Weights of a small GPT-style language model, trained from scratch on English Wikipedia.
Size: 16 layers, width 96, 6 heads of 32, vocabulary 548, 4.21M parameters.
Architecture: RMSNorm before each block, rotary positions, normalized queries and keys, local attention windows, gated attention, value residuals, hashed n-gram embeddings, a smear gate, learned residual scales, skips across layers, norms scaled by depth, capped logits.
Each number is 128 + 24 x the weight over its row's rms, rounded and kept within 0 to 255. Layers, rows and columns count from 0. Numbers have three digits each. The size before them is the row's rms in percent of the matrix's.

# layer 12 MLP down (transposed), 256x96, rms 0.169, rows 103-151, columns 0-95
089:115160101172133125153126119117146121141144142151067159163124119157153111133133121140104150139117111137083176138121129142099119155194129100144088123089115150081123120205149135119106090119102115123141141128156108096130114088137117109129098152157142129108126114134118122133137161171122158116
100:120142163107117118124115131111117096075160119107116121150179151168170090097138122115125154167151124112127105140100138162129160145127125121077162160170100131151118113140162109154138137105139115112074147139141169124120123170110104121110134108157136098143119128159102094135154113078144137099
101:108132134136114126157155143108069107149155132103146114149168150152158143092129125121148106146054102098125111119127132138146125096129110138092115103145148109131155153073126137104118103079108101138175133143126105121159098131152138106128100111100114143117162089161168165168118114141129123119
084:143108102140139110128083128149148131107149127070072135138153129159084164149130142184133124110144180112125116135131159115074093116095166149103075107120124117159115107129125133158181125108134140130156117129098135128145127094109131107110104127077110157132116134131140142141092105128130102109
103:168145113131077132120075099131128101129157132132159089119126160075136097157121104105122146125073143117170162110161123117091133144142105100094109143107105087128156135130121161143128137152131114122152138113148130123136148089120106102103119110162134118153097086094188120130094126123117152130
110:131120136111135083135128126133117114151140165119184164169129094163136113082089112094120110117080092113147111153099149134127112136183125137125109095158133118134130137092124119124111098131127142137162127107169144111160109094102113099158117135090114103161122127096133099152118138138160164181
098:121119155134165110135079100117161111147093130107160135143105148171127135136115130172144125149121116122149122151150064116121116141123131126123135154101151154155139115136089123142131075122166122135127088109111153137125180144112060117147115072155136145132105156092132160150169123104122116101
100:156153155108165158094134139086113124100146141114118121202124141159143151126163169112157125140138121161170095117073157139128142161110120117157116111094138170127116108167118101112134097127119143120071154104125091156163170101120121112154130127133094113113116113137119139152128127138127143157
093:112149081130118110099106154153153110137105091106103158129121138124114124164078101143118120153121143145135104139148149105190127158140092058120137098152087117118124139133113099142138103128179099087125115157127096124135101133107127127127130106129119157065089166136116130110139100134112136152
109:137125145132111124155165122136100123116109091111231123086112117102151122094120088136122113150131118103166117150133116144154135161068094141153112131122157119149138112163131130133132115170112145097118101121139126129136119080117105141124097158147118086109142140124136165151129088139151096137
103:124156114133120124142129133137142119094161095143058135105097132131141111156122176099158133142126136144085129159104118167132128080122139132142069095117124116136128138150119116074126117139097095159123128096086159115083119149133122150085139118137145121116096144146110098166082121098128105144
082:155143145169095137160126110130162132147106132134000128131114135123101105119111151146103108151131089133118123141120166149141112161148136159132132154105137156131128098121157129114120105156147109121176126118110117150119136133168105110123102145134142115128127131120156144082126137139124168144
091:132147061074084152156154129127114102119136135124068118136119131130132139109092172105106147151117135089163124161125117147122131162144122059117117112128134140135153127184140126106119140143119142152136083112166151133146140146173138104115109168152154149119147169127145139140115115115129153109
101:107158115150155118161127158120139142158084143111103107112112091139103097112142158117135154136169096106157093168121089119150095125166139082110147127171110135160143129096110116136129108162118111099086154134150107111105114131112104108132144129128121113088113113111108156114210134104146115121
091:117129111093148116055140152141127153148147107185108100144068130178107153108146142126138131129088091147117139163155131110090154111158124133127125119111142129097080168104130127120128146112094109141144120116119151123132115192160134109123129088154114162101124136138130137145147159165120136123
095:146107140152138093127115162097128129092090134157130110133096107113135122151080107108138140099139103146111145129141119139158139142094129116140131116126153145155111121140132140145148055190112161141147160083103136114106157083088133154156107116114178124116113138113085113166134109115086150122
104:140143144142111104086146138113124164105152125184179125125098157153137113121096135171150107166115106139133117154135129099116152154150122135121110122117102128126157120135071146145116120137120167151144147121133126176100107174183087087170152121119125094142106108136075116116147120128107109118
104:126139115159130153111118091110054144098100111123139149138114131108099145087128114116118117140125104116080116176133095122113112111159135096111121141121118139158145129136134159148116115141130108135163095141140131106155157159137119187120129118124124108086182122180136147169130099175114155088
102:085118128160101124111099083154070131161120176179130132147142135125109105107123127117173136128110169147166114109172151170138123146145136111162160104114122145135168124175138151181111123137110127115132144151166119119118122143145197113092123147123123138144148133139127113144152147128141113102
093:127090151127178118106106140152117104108096177114150165131138121148116128079110154129166149120114133113144137169115180127158123116073068113127129099113126163092115162156158150119112118146145096118109097070145132116142139107132177146113147116117129134107155123106130139089137124109117143136
102:110105104134136148094116099172150124107087112154102125119127113136090082157113078121134130140103093125120144119124179114107171128156097141165091103108117138146100164128125134173138152151186148120120141111119090128100101101131112160136127120108091124129142123143139120118134179173093136108
107:148116094129136158162124114105158159156122131167204130142125134143157146101130123095133117143095122075131111158113080149096140135091104135138139179161126125117141109127103143116188134143107121137154139102149155096144124168114150103147125135152094078121145132106127138133163134094126151148
089:126107093151146121115103142106132113120135131170199174120101122161141127092121167122125098154151123121138155117092140112173154106109099151161160116121125153158117114103150151112117093130105110144108095082138152147136123093143120163078143138088152135125111130105105134129139140094182131151
087:093119130110138104149090154149102159148112117124115122115100199105145187143143178109110120142135079110148176133110117126150116161147144156145128130152111131116158115142092145123092136133142107105137102107125110122113125123134133105073130165149109146109181110114079154153126091142130120148
110:159139120130127137106089123139090132150103089106145142148129126135129131103122101129114144069113126098162148153164156112127114132168145131110123128163139100111110100123106112138130151175137120112153104108139145125166165103112055111119078133153189102107097153134128087119136123117133082140
111:138123134125125141168119140104152129133141111088000144172120146127132126119114128132124121128139142129130138110126139127086144128136109109132132118129120122135127131117120107111158130132150136141147126128135110124125135064152103094114116150149112155138121137109140122111115140120144130125
092:099112142110174113128180114129113129146162115117210152134138119109132158152126113066109074096125109109157138105120127106127136120142115141153098160130133153109113118104107123137158120131139142122134106117136145122085101061113166112114140127114076106117156108133094134104150121114130155100
107:133109108095151141091120117129110119173137074160129142101148165139108114153096177100155126162164116122132155176084125130122097199106133138161117145156128125141107142096104130131138108139125101157131144152133152141105113085133110110111107133075128116125143134143135105159112156127105145083
102:138129158113091122140179134099155106126100115174091143141110159117122140178138161086110126168138102127116115144126112166123148149151120105103144150107128142124088109112122168093146081158114148166150127133143120111139076136115070128150110166145121112137145175106135100125134125134124163100
092:108180122171134138131150129121169130167154107142119153136152116125152123105125114127096170112122126148090139108092153162049157167134154114151122129133122120126134125150125107106131166103138141088190142121134138116110112116145088132141098153147148126122148105147131105145076158171117134095
102:171098179110126114156109117159166133128122156110123154153119132065123131105092134102171107100149133122148145135165127161134098103114117114111167138140110100133122119154115123133138129145144119112107086130104181108124137100123133087161119163131128125102100130145172115154120166157084093167
091:118150114118119168121182122129128136121101141137100098117114080138104127114160098163144136118148143135105085155175121117093151110136175138099169123114124122111150109096098143130127140100133112133093164115131106071149100164139108169093142138150126133115166078168106107126098149129117113153
100:146115097126182157137103142155145134130101126144088150111116116153173144128153139133128125120092168102153170112118114200146131129127117088128135089140121158139106125075146147141128124110128126071131111142130156070125115113124143132106162153092153128112121147131154160141142075118131165121
093:124138167114126120148134134123117155075126135113087145125123149136121128116153121143088139139145158155107107117118136138135131142123136104152116119172109105093107136147146101113188197146111141122152118151179087111132146157124214130130159115113070122150113127136130116159113086144119122134
096:153091116116112113129146125131108126134168153117039126168132118160138099168096105169143096176116162120125129157136139098120135159122124102158119106126159113119167123094096146129136152120091115116136158095127092131150171104115088111162117118119098140147087134146147127108133104120115123112
094:109121109112152130158139152133129141100117115114051152116100119173094153147099120131140113122144148131130122111100152143102114094140123088130090131165153160113146152144145128133116143132150139119163146124147127125116119110121246123161132118116144157127151129128137142148134117105150180125
091:164161151104120086093160087109128136122112162147195100154144139112136107136163115124136116119137126144102122128121148156127122167133099120146133118174093111112134119130140126093128105113127119131119145147124115142091128209139150098181158135165151124130119157131108094158101123122096139084
112:117167119145109157128041148158146153119117141158157141111148108106127137195155107162098145149129141115143136127096138122127109119108118106127123141123114076150117094132111126129154141132118133101110096139172101100137133064162132095098128118115083127101134107106117107144168123144132140104
101:125118094146132115132120184107090107130122085128149134156126085144102125113157089118134097117131126165163145138128165126119119176157104107142124124128174125109141106090152146173150116088098115140115168116095122117139170150090097129156108159112107105132096152140121119092097130124177131152
100:138109124109171150114108108133133106149158114123096100089059109130134129071138128121132146167118139087129101135089140098106139060135154116138136105133103071140134154122108136122135127150068148117114149141146122114146121124121138122149152142164137120130122115098107155105092156144181148152
087:178135162133113101094146154141118104141136124107020114108154099166140116110101108119123115108150148170108129120148125153170138086113142111138160129145133148105166116151167118132140100132148140152112136108135127128144145157137143152158143119145130127066143107118149140119147097119117120095
098:117139125106086150174086145127109154165148156131085126145152143159112128157156104107134135115146130104136105159141184113138121106181081124128144132123140095140129106153099099116119142121127118142144154113109104154148136132103053143141111133151121152114171141131125107116102104077107093159
102:146127112150120107157111132166131129132142139154035137144119132115131084115126074143101124126163125107123131129120175127147128128116154123136102125081179100114126061139118138159147104104169149110158126165104148131112137135111172130112117130172127165161131133132165123124102140142139126117
091:103147127138139135128157134133128112101150131134170124083104121121149124105108134146149097137141126146113086145168124126136163128109070083115157168139136162132169131120172131122131145130107108105115192121141128136153117204133093159106115125122117104127127085161158105110128123104132176155
097:140147126128156155117141126132136144114154107136189119126157137127127162088119154115134093124101129107129119119119100113138155142151124091142125113127159146144127113128154144126107125120101114130111112122161125165106117067110249127109132126146142116131124130134081142128186123120128149168
102:141122102132149145104096125115118100102139134141056085104156134121136149145157180095145134136148133126128147103096075162104122084165119100126139136162120102103121133100103128162181110141097115110153104167105139126113146100142140063132127121137135139117102138099139150091128107116129151133
103:145109110105099148117150134132135130125091140138144092116115117150128107153130127149123113129149125154134167122119161095117137146115178182106121129139141099133078074098148150127130140146103133154136142143164115116218124191101134096134143153136147146111105091081094135131140116143144122145
110:171134139078094104115161148136129120132146145108170104138116170149139126088105123114121102119126112121113127106157100109137137122081075132086137157116152160079090111168132117106122132127155124106160129106143137132092118156133200124116112153139110124146137131178114091122143158124147156143
107:131160164143086138095128106131150118115133130109112116119126139093122130117114145159147158079127131120126141084112102114102128114143078094110143115157084126171074129125134158146132133113182108099141090136133165113148108081108116142121093122105137130094150099147171129130170098159112118087
# layer 12 MLP gate, 256x96, rms 0.199, rows 104-151, columns 0-95
093:152107099145120136143141096175129117139115139167120122094118124191100139141122118126136106142129122161115156157180133119119147097127100104159133114146113100122170135102115127118160168118061160146123129158133074147108147174092113131139111115135137160132077098136133124112163152143130110162
096:133132120133112147145104099182156128107147140127122108124148170179119147113118125120109209134182114116112142098144149144068158148105152108126145093129076139139119165118101101134102135185106134148106124135134148110137127133104125128150148134097115098139102084126088124144129152144111131139
101:134084150131121128132111086145130148134120128108090138134112171131052106154120132113106143122166110075138142157132127132106096116092140129101108100103106112167110111092098176159103126119094145117173105132143078098120122135121125134105112119125147141132112134095182108141133156121141105090
105:144114125085112120169130156156133133108114072146147178125070080144167113128139152106127129122083175121117130140110127100136110114144134104116142145154094118099069122152091099148147099164158163115105137122147166105133107124093108107111138143111158107120117125123158123151150133158144110141
098:152099127135120112168117146136164086113108135124142117122157107153147117134127114177102148173163129156174137154125123133109173140086134147143155086141145167110155103105110105156084137136138138133114121099152104163154155139143137149140113176131093112168123129113080116097120098142114140174
090:133090149094086132128129098140183110124106126111127109123162079127099142148150187093104143126155104155145156144134128096082107143114094123104124086095138121109090138135117146097123151090139110161125120088113112129133122112129155115133079168144138103112122174126172143141127125118158104134
095:087123107122135076099141139148113109103109128105125145130097161091092122110127138146099183119162138146125139108117131141124145078130152133143117149124085121114124104106187142145111144110165175174124139121140128173103135136113093062137139143183149120114110154159136143138126149122141143106
096:124077138155107160143167090175140164135128143122138192148137120121124138127128119115131145122135144103142156092153119107097161115126176161107098108142133133148117156092094136159109145161144137106077124076161176105125145111129135098124122151118136132108171110097154104122147153144134105116
096:109127149161122142136108120141104148131124154108131124159145102115150158129128168130107170109167125082099129123112160143108110118134123140140158141160114114094086092076122127133124123126112108147149111128132141130153090101102124133110156092126116121074086156146111093097136089137195086088
100:131118116120104128100168165138135188112116127112119130117057156121100083144134130122112153167147150106166126138135153159106113153127111210132117090120127114105149113152141134090113135121115123183127106137147164149097140109165133145133115157137130135149156125128115119110103148177115148141
103:137103123105145114131126136170090101106136128092136172113158108129123178125142160097140132106167134140167130104135097125087099099091121080097158095166119128131123154156126120174143146167121118125065131139155143139119108131087128111131141139098125124146126105115157096176117117094156111125
089:143100153138143134123093123149156137154104143153165193125131128154152156128131138119120115130114113107125121096132105119092135111123098115131145161118108130153123142164190076127104121129151151081085098112156151120128121135148121125139116127108109138190091128101099178137133120112196107114
101:166128162128088108145129157140086117157065143109111120157124127118082116118146069126103114097103118170159153155143132122108090116152110163099126120086121095149096122135128100112130119102124143167134125146143122095134141099113108097091095104117127149122146127127149163120085129179130113143
100:137125140112149089135140118112070147136150131045113168121168158093130120135156122101098139085123125091111102136100115085144093122123123119166125151161143095159105085148110136135122133126140100120096095147164114148094126165122117165101125130152125128146120149108112119160118131098142104107
094:151155120128105160138146075136127062114111153149112146109119106129142141120154161124113143139117143088125146174119124122134097091140122156144123087154137102167144133164167113124129132142162138156135171131126075125084163129150084142165127159131153157125179114132164109118120103153142120123
110:128125114116082143166123109151150068085086151094115125111126150134065155173117135114118144141158130157146103144140109169094091121105133102134119111132131122109081114112130145130119157186149083144113131151145120154114179114140139129138125176132096116106126129128135139099111092140111128149
091:107114124157131176097143096139102120122145122147106113126095126111152198129166156095113093097124109128104137144108119129099110131106126100136103159139099126147135131124135154129132125132156068148160127145116156151111093154131130163100094107122119092123114160165124102109140143142094122049
096:129173123130133177145124165167142136099083113130137099147168126126113125114108155130114138118103143098101111085144120120114109111088132145132093117199132116154105148151116128092132160166138129133120058157113134121145143139166110153132156150135082137166120153148129108102151095106111127113
097:134134115137124114116142093121160108120136093105112140127092110123126166125078114129156138105142133115150118125116094097082150123114096099105145112149103102146085124072149144085137109124130185130120117137173120135171110182140142136163155143154103101156114134091101157106103085117155131122
104:135149120106134124151162136193151134117151131128118148144163144104140141147112155148146124127135142110150095116089140139095151125113164113125156098143157127152132143082108108107123101143095109131083125120183074129093153112098121131157137104127157150126128147164147132199132076120145107112
091:125111135149113089109156116125172095127087056110123112135098093147123151134104135145078103125158143112098119151108140118124129133171133100100124150076126137145121090109096072147144118110132108123137119100139139128127111113130112144111112109140143121168174154129153156112183164157142140152
107:118128152088094147135138096114120118120115139129144137181165131102154128148117129109145179124119128116171142138146097141125030101142122111134145095159125116146137106174130151128078159144138122168128156147104138128099113134151095131148144147109133114155162117135149105160120104141127137075
082:161140114136104145155141118126113066136179141105145106142106053119130129135154077138138125126112113165134119135152129126131129097136122102130111142132170147149108136130151150130101139114163150126107159114150123110127094125120131145138137129103194069108162126157106155159095124097099100093
096:157126141136137117114154082136154083135131143154110146183124111124079143138162092152103101118120109125151124146112107161182128103107170080117123133133151114138122117112128123109156153149158148114124118091107165099115160139069125120127121127155127187160104129133173138126157137141092117115
108:133140109133121109177129100120101109154143138086034158155144109135099121146138126111104127169115115127137130154098094128087117110142124107127105126138109149174101125134109131128158126164128156145123113123118103140162124085165107121142103135161094112131110136109178119147154088137148176115
101:135127093148126136137092175105116095091142110120142123152092139120136074161151170157148193165165126155140096142154113141132112113127113110114106137095111121148146106175145113147125142125161115139153185160132107168158141119161125133122161149144117121149113141127139131159124107100160099159
095:126112119141103129143120118135138148130110126126128128130133126103112123130087102117204150132144208104127144107116162126144136146097125108148159094120070150143104129110136116130151140135137118154131075095114112147121125158106146143134126119118099143112157130152147126055077074132093109137
098:151148149126112127152134149135138125151180121142153147182104153133114141145139157086053118143121119116122138115132169135123139127171142075109133106105129177148123134127168172111127092156112142156151128148164100101135121120138125132118122130123129114110131180129144111123123099107052153110
117:128121072146148151125153114142156089154154117110138128152129145172140146157136133097119151161139120151127164111125132151070140142153103113114102085108119140090130166129166170115137130118130132126142108140141118142129079124161111088123076172155167156150136141133132116122161110177099155141
111:165105125143125102118175126177144124112139122104120151116105123092131118131129136101144132171139133130150115151108118129140094142165088129203146155092094153085122141137122119155112106128124070111168083126100092135113136130177088129135131133136135156152126104126122118154129090124112152082
089:101174092128107156137117122139116158091138105089098129144149112108105107106097136103095138115104131117102133187121098112118162109146084118129113135099113107144120084126116115096120117083154118147157129100121106101154110100102113118092111127094166162141147158187129126095091140140126153114
098:126119134114131131124177122091063131099117160130093133121093133142141151148108106155142176146147135117107177137168132116125122104135138150101138137122176128083124104110119139156150126128126171148102116116150135167194167139126122146140120119132148187140134100114165131086101124146153122155
102:118100103125139096141145139103132090133079101126145142120116092151142161106094150150151138126142075141126109077105112104138122142143138113142060156122132117171129105104110117145126146103105169130132131166162125107124173115135089093122111133122164175112143137107138176153142140156119160151
120:164121122139098085102152149144133129165126097158147113160135101144108112145113125100110079173128159176125119096151095096109126110128135132087104109131103139101127125144125157134132098124112088128134054121157158139118144145092125126125150136133188118147118136129102137191112134101116105135
100:123139142118106127154084138125135087130112147075081124097142112122108147143125155099139122136142124155141162127080114148093109104102126101108165065122134111149109130126150154089133133140166119085175157098139154116168150106167145146123110152139152119134168120090131152084146116136103142127
098:075101123152132151170120129136140152136160152138141116113143137125054141186112164121149123161155151071107146106079150103152107136153143176110126111136142134105091121095109133147110127137126143087118125121171142116124153124077116127158107115119105117114111132151116149108150137165109144139
104:108107122125115156126095078176097078131151136125123157141122160076113161183132110138123125138129166145121103119116139099138134078150179124115065169128140131171148125138143162095155133155095151105131100123131111097104130144153138138100117136108132140131144159131090129149137117114116161132
088:169110139142128175100127108088148109143149110136138123115154160126089121114111145113141142155114126134066137099137126115112141112128110121143141144096085123127074096100093080109159108160104130168111143110137118136174107164148098143095148142153130129163149168096083094124112134123137101133
102:124142102098064114132137110127116119167090110123108134154113144129079132138109125123117159196156102108125074106112147134097151125107122126143110095096154107152099130108180171103138145130119153131112149146172148118098134119128123125132111124127117135176121126100150161178097109109146098118
107:181124119121127107098110130171118124124135108119126112089154132122134112116165078130150129114159144156135111127141113102154126112074141161109144097153123146110140139159157135132135138169118130132111123118139145175091136103130122133074155164143102168112151082142189170105131128130085126088
111:122121099129160135173116149126125128116128099098139167113162121114129125105145089087117166107130163116112179119145132122121120140117119116158103075121115151092139127109111127117150136147141107173123131161130136172095144156134134130109176156143092118109156101121130163087172095113065113101
097:128133082166165149113132135102140122115106115165146142156146153147105133128158194108155076129117103125186156118147147115096086129115120146104096094093089130115124120135113142148119121111162147118131139144110125130157132122146093109098139155092153162122136115184154117108129144149096106091
083:089146103090100120098118112155157124144159109130173098160131138118131128143125097109120116110168148142113119121053149167131111101129177138149129090149117112122093114110109130131156115126070131131114112152103143124122162186159117134132115129132168126151109141086135124170111135161094111129
088:131136113148123132129106115157141116131146107098136116142118125135123185129145117104149137117125141127122139136155095205095118134125140106050137102120123108137154156102179123115150147090107128137107152100112126095118184142146156124141096170122091128165123101110153149097101172155106139134
106:114136101191136154145116134114117137098122096103089090137150138118120154118132099086140117134124169128147153093127097113146129153140069156133118126123149119102127143113109173093166126128128122135132148144162164163134132125132112047168153125121118177140130130112150114089124134099148154104
103:138115089109104122134145099129136099165118085136107148144149111120098124131133136102089148161131090122120129107062142079122135115097113151133103169152129112186118107144091134148139147147132145110112121113129132111140108110115132144154112125131168104091070112104136132133089084182165129148
111:134100140176136136122127150126125144118109126187102106137154096089119147138156133112146113147117089072140149082121106136148144129096153142120167103141106121111156116170119125160114146123125146144164139079154171131164141139111121112111158175103124116161147119146130179137081128138118104095
093:146068098159148097131122101145151106114106121136105136162135096183132149152137098101113114144173101139143115138108136146092122133120152167164120126111120168096166158119125126148097108153107155143156127103138167147130145083131129111159137184135120122138101118079101154107108111159118150136
# layer 12 MLP up, 256x96, rms 0.18, rows 104-151, columns 0-95
101:159166114109154129177175101146124115130129118115128158132175113104094086150143121118149126101127160120137139143127122114111119057151109116147118122101155132118115119119097081146132116169098117105118134165126116106116124104130144101131178130135162083120099073133111130149152084133135170103
101:168150091129131157127124088141093111121106115144128135138190136123161151122074151141124144146147062141111128133126145162173109164119158105150128098116123154112137116138101112133130157157110117190128113092106138094090136134113133177110110132124106098117160144141139143074124137112109139125
097:141169154141144155115164141107128113095156125158155088157110096130130134094140098132117155154123125148115162146154146138124150094107120114137153111145146095140111161131143111113132165130161158127084137138164097147123108128170148105146123150183099147179148136167140112100086181119138117153
101:161154136139115142120141085140089114135168124140124112126096099173150115166151113164105160106112129150115139132135123132141088120147110115122101136161123149126097153152174153137149135122149131129174152117134139133081107158133110096078117095102144070162121103115139180110150112152093155148
102:102110130155126130146075131157150108100144122124118123115095107136159173114098122106155079086141129164133115111190152124128118093112120090136076109109118096110180114166136090142138179158152109114154111118143122123128139125142138148142122115171157161090123115144115127113135154146097109114
092:139123123154108110128150070146124153160115101127154172124160089091120104148158114158140098132147147096137114105149119121133144125139101120086113102131133102156137167149114142080147134155181115078155109114141166098118151151132120095108111168145161140138135138160079109115111140112163123143
101:073131128097103182099128102131123140089188151121110108119086169184100153149173160131106158108109144122138151090129123133120148121143115127143111119101109169132154122111149136091097133130143141149086112126128104122111116131129139090123124121165130135148130170135122128168095116090137129087
097:116139152134120151151130152115103139113113111162098151108141086137113135119118134158104150091143138133118124158111127101135185134182139108133157141142136120166120130128133079089066144095144131114096098115166136155105117131107128136140117161134137160098116134142102144069169150179147162101
105:086127149069127104140140139131088124137085107138153126122103122130102165117156108105136130153154139128144153147127117088154096171105162134122133098130155141161105136147137140116096155085140149108156182133104107152158154103140137121082153130085167103140164150108086164121132112122113125140
099:124111108107145118138118120110130126140132170153147107142123122135151175143128173144077179080122082138135127159112119151111179090129142111134127152128109106138116148136104112154090134150093103074132152149142098130151151147136125112138132122191141166136138139104114166109118078090150148118
094:141122128150130134110090141114114154123116140144104128141072131182124132146108148161118097115078118136106133102078108131126159172130168195124109149109166162143113144123141113140109121122131110126150124116129160059119135138129127099146090109127115126106097097140120163117154187131157149121
090:114115083139105120127125119098109135146113078116115092186141119125104101167106155146106124114092147112132170132142109100129131145136113126128114126093109148105150171154117134144133103081112143136071117149151180124105140111109131130129165123138140155124131090091126143138107167148117205123
099:117154116128165134124138102138146089167110137148155153090110103104098130101128151141103090103092109113149160120119132136100158120134157178118112123126153133145144136105070155162196108140119179134126152166159122107106137141132118111170132177112100118138149134126127105104138109163122157135
094:161120140106104106119069112146156155109144129110119136135145139137141127135087133125123137087073181108145103116117133103130135163125147130110127118131100124140128120089114098116121096117114132131146141090124192149076119107141130166109136166103073121132183134130100139154147147118145186111
094:130153146138065118116134135140137154075188148141101125121129116123129126130128132137068107112153145096167146144145119122141134134124141166162118161070123111148160147150174129126145132127127144163152118105108131082100132194152118147175135107115125154137150115103114128111130150122114165103
104:117145130144179083134111150107143116134070122104110150123096165152086095133104105128117127141116169133146120138186115124126131131124144140107122118130117140126127094082113110142123074103133143077182108118140141105096099166106116098120174085158096116153120128146144125135161152132108145136
105:081130151125168132134159143121110154146131142144134098141129116166121119157149114146132135092128123134133143118123137121137196122151148175106111127154128143125137121192141109109127142106147137128126158077175134160150125171129125146111122136167141143114175149186114144101181114139172102158
093:134108144155105114141176165158147132113083170109131112153136138150144169151136086126121090142118134176152099130166101157158160110118116185108131133151133148107150123134136149114118139167122101124092157132112147157124109167121141126142119115126160136148104073148151121161128114113114187150
094:127141141129129155118166147150102126101149116135116149184132073150172130131135111117132078126107091148090090117147135118098157135138152141148114140145112107135131131148110108081110145127087141092128119167187147126119131181142159065156118122168110134158115112105104148107119125140119139115
104:126141084142143158131102136114116129121174123140134138158143148106082204127137134151105139095106113118141149114131125197115124160121147153132116138101120142156135128102127068102124145115138140144118177109098146126094163159155112098113145096146112121115123156123101148104121140101177171142
107:088082138107116125106153147179102113146159121137112094118138131095135101143156150112126154115121098099116123134106149103131082129124102120153137196103106142119113097092136127087113108135106135127141121146105170108141110114141122121181122125135114141119124169124137132136138103073176176082
095:127144176113122135110092113165121103113109193142120151105095123128118129137121112118137157141078079105173109091126136119168146091141112154162147102106139095139141139139094144100124103124127132126115162124113180120108151117119115155086126129112166141097166103137100147163159110113151099150
088:126117185147152118147142131124167141097110118123121142162143137132128103079116129123159120135120172118132110103160200125098132128086117103108098111152073158129155111118154135128112095102124159116120165110126165151128149124090136086166116104089114136156128125132157125085098147127119160138
106:104134157111187140122168147105119113138101066099118135126130143093115163130110127110160144159104151107103117080143115146177097150094160121127144154092138081095142104140113127140184142108102151152127122099087121127148144130140121130130134146118160090129140119131105152128114091167142160128
124:166156125118138127085142142131103091123193131165198162172103126096158110106127128166150148145119148109137142135150097104117107098092110120123138131176120131120118138138122122143129150160113144139099133131095120104157122128149142186156171105125091116143129111136174118161133104110137110131
098:098149108153086152118122132159123145141132147136141107140110116189112102169164124135145149140194150133145145176146127113145110137116145134126123102104125122154126153182151112164093145121106081138117104158123150121134113086183129126138155107111148123157119127130160118147096105081096116104
108:134113163130123117132105118120118133074183155116173112130162136124102132144135112160138146102085136152123092139130117110109162145161112112136055117140144132155105098170119135153111120123104115085153143127119110166131102123117124080131154129150098157168143136146109095160164163146106101145
100:132089186089139080121166126113104093138160110106156186124128141119139093164148106123153138144130105091124170149107152136126124102125130136123114115160172098116143120123108058113111182153100121142141120171127115139135147127120157135130154110146116126148162137116159127157156109144135131104
105:134162131120122083136123160128150116129112141116141135112125075129134149127073127134157154153128116086167113168135110083094113076081133170139118170127110129159111116134124135142089072151111145135124143146126103120167125098141163160147146106147117133139138155119153119184100127110130124090
097:122124157091127114086166156142112152152146096167144120135116117089171104121158122145088119121155133149136138118171115136144117149113116121131074136150130112124144127162124158162116084086157179096150121150070127156126111134086105131144158126170130112114094119100155134152150148122123159134
092:151132107143146140129131131111120075141127139111118131119102137161127145145094126113147105101141128120160160093116126121147150116119133142173058113129091124117143136132152112153138085113078134128179118118125114135151164136082137153116134123098092143171127190153117181131077113147129113159
095:100158171127147138104126135138143141131105140088111181142109071128118114115091108151161147123092130125094134159115143110118107100120103141162102113101144109108155146141147139164147134118093121105076088095124114166142110133153136148095129163120154177142100132081131108148106129105157163128
096:103116129127147099133163117089129100134106144158141084153083087161164118120099144108117104121079115137157123093138111117113099102151115107096145140073104128152181121150153161128080124110159138137120139109130154139149101168112111108124120143147173151125129148142149134139126165118165169145
100:157110116166120150132133102125144157165161139135131142119091130177100156167162131125087111138155142153124107121117160180154164145121149118172089131127166116162119142157104102124119178091124084179161134125133126131107116141135168096123133100166134124148152128133113144119158113119113101157
093:126123094100123110140127121148142123158172162148180160139128098128122172158144106144185101148133109121125182128195153119094121074094118110128137071103121135123086129096139140161144135089110103141151122143088092116138114108131140148131130121156102144124126118128144114123121123124111098159
085:139097174127138114125107069142103146151098113111111131162153108118096128128102097110119106155136113104161127128137099107115183135110143105118110111113158103109115122133091119122052132153122120156148139114123146159089108097127136106153141141131127125105149118088159129170162136108178106081
108:137117130146134151171112152118162068128102124128138183143124100092125143133113104138138120162102114129142138144104131112092137140133124160164159121168126130119127178075122152124114166168129102110141140173131167108105126163131143139112166139097094115098098109108143140160139093143167154099
098:141136138134113121142096133101131115133131108119145128084129111131091148114174114118129162117178121133129114139117148086135090143147135114151088079142169153123137137147093122145186120095153101145135149124135123188140117106114120131131141123145148109055150111087136081102125144156121077132
100:107107155115143131162165091135074098162156150104111174104122133130135144148085167125136119143102126182139147101149129127119108115113118148112165146100135135138127111177127162084137128128114102127119118152084151116094147129152129156104159138133117125112132147157163135080176087134131131087
104:123136100125161130174112091117128165111114153160140132126123151110082148150152136175146167160133128115143126145143172119097052186144136125146090101108105136124136112087099147123133142118132131136132165134111116143128135124106117114101094101083089131102122153132099107139124076155122109115
098:119146149113115125163147113089143111134119120153074127126088135178092170155100131154129117118126126142101123118121120144107122097162135101112142176110121097135093112126092182111135135120163126047093121150070139107116115132173117145111131108116148123147108131137143098153100140143114113136
107:121121110206092150144158119148172189097177103122104150146123168146100152150140120111128125114139122150110134148101110137120106134165131123136121153093126119147141139133126111129102122124154143134158116116116201116109092143142132140150162122142143145116107119162114124124162185150091139102
104:144179134109149150078110127151079095097168169081123102140122122135155127103114119133140126146159120142110139118133137124106107099107090116140155118142142137161139133124164139109143139168121125102086098110129116114135112163185139163101108086094136089115151138110168112118094174132111116142
093:152104136163111146109125172171126096151127142103111140140095159119119097155134091117128113106138112168106122162117149145125123120106164156117105139166124154107164129117161115135135132105132123135138107114135156179066146104178149141130138160156130121121101095148119076091101118149082096121
103:109159153139142108111092125121144145171096155162179142156154121141128137109142098146143157125161166134117079116136158079122125158127146150113116168128172151135148104118094130119126131171144121113073131118112105129159117096194119117149112123112126128094143108080119110138114131169141151116
101:134119132135143132122129152116101122111146107115162085155137144092086129131155135100080145185116104102109144171113091067128147129129156136137158128154169160084155140144125140114136082132134120139177109122115115124141198114143137097118109100103121143125133169096163142109126140140125107137
098:134051196174154115112139113121143145119141167109108111129146128136102162110151110141109103138115116114096124110158112079073164116127100134165125125097122151121112110146157117157091107152132162097155141132135136144156130107125092119153138172138118123110140137128113098152138144116167134163
106:171132145148132171125152142094140113101151127115166129139146138137146143109121095145156144151111175150109166102140127138127144114132143106133122131121128152141145172105153102138139114128144191099119124158111168134125181077156128128162209099114153124144107137125152098134146132144110152090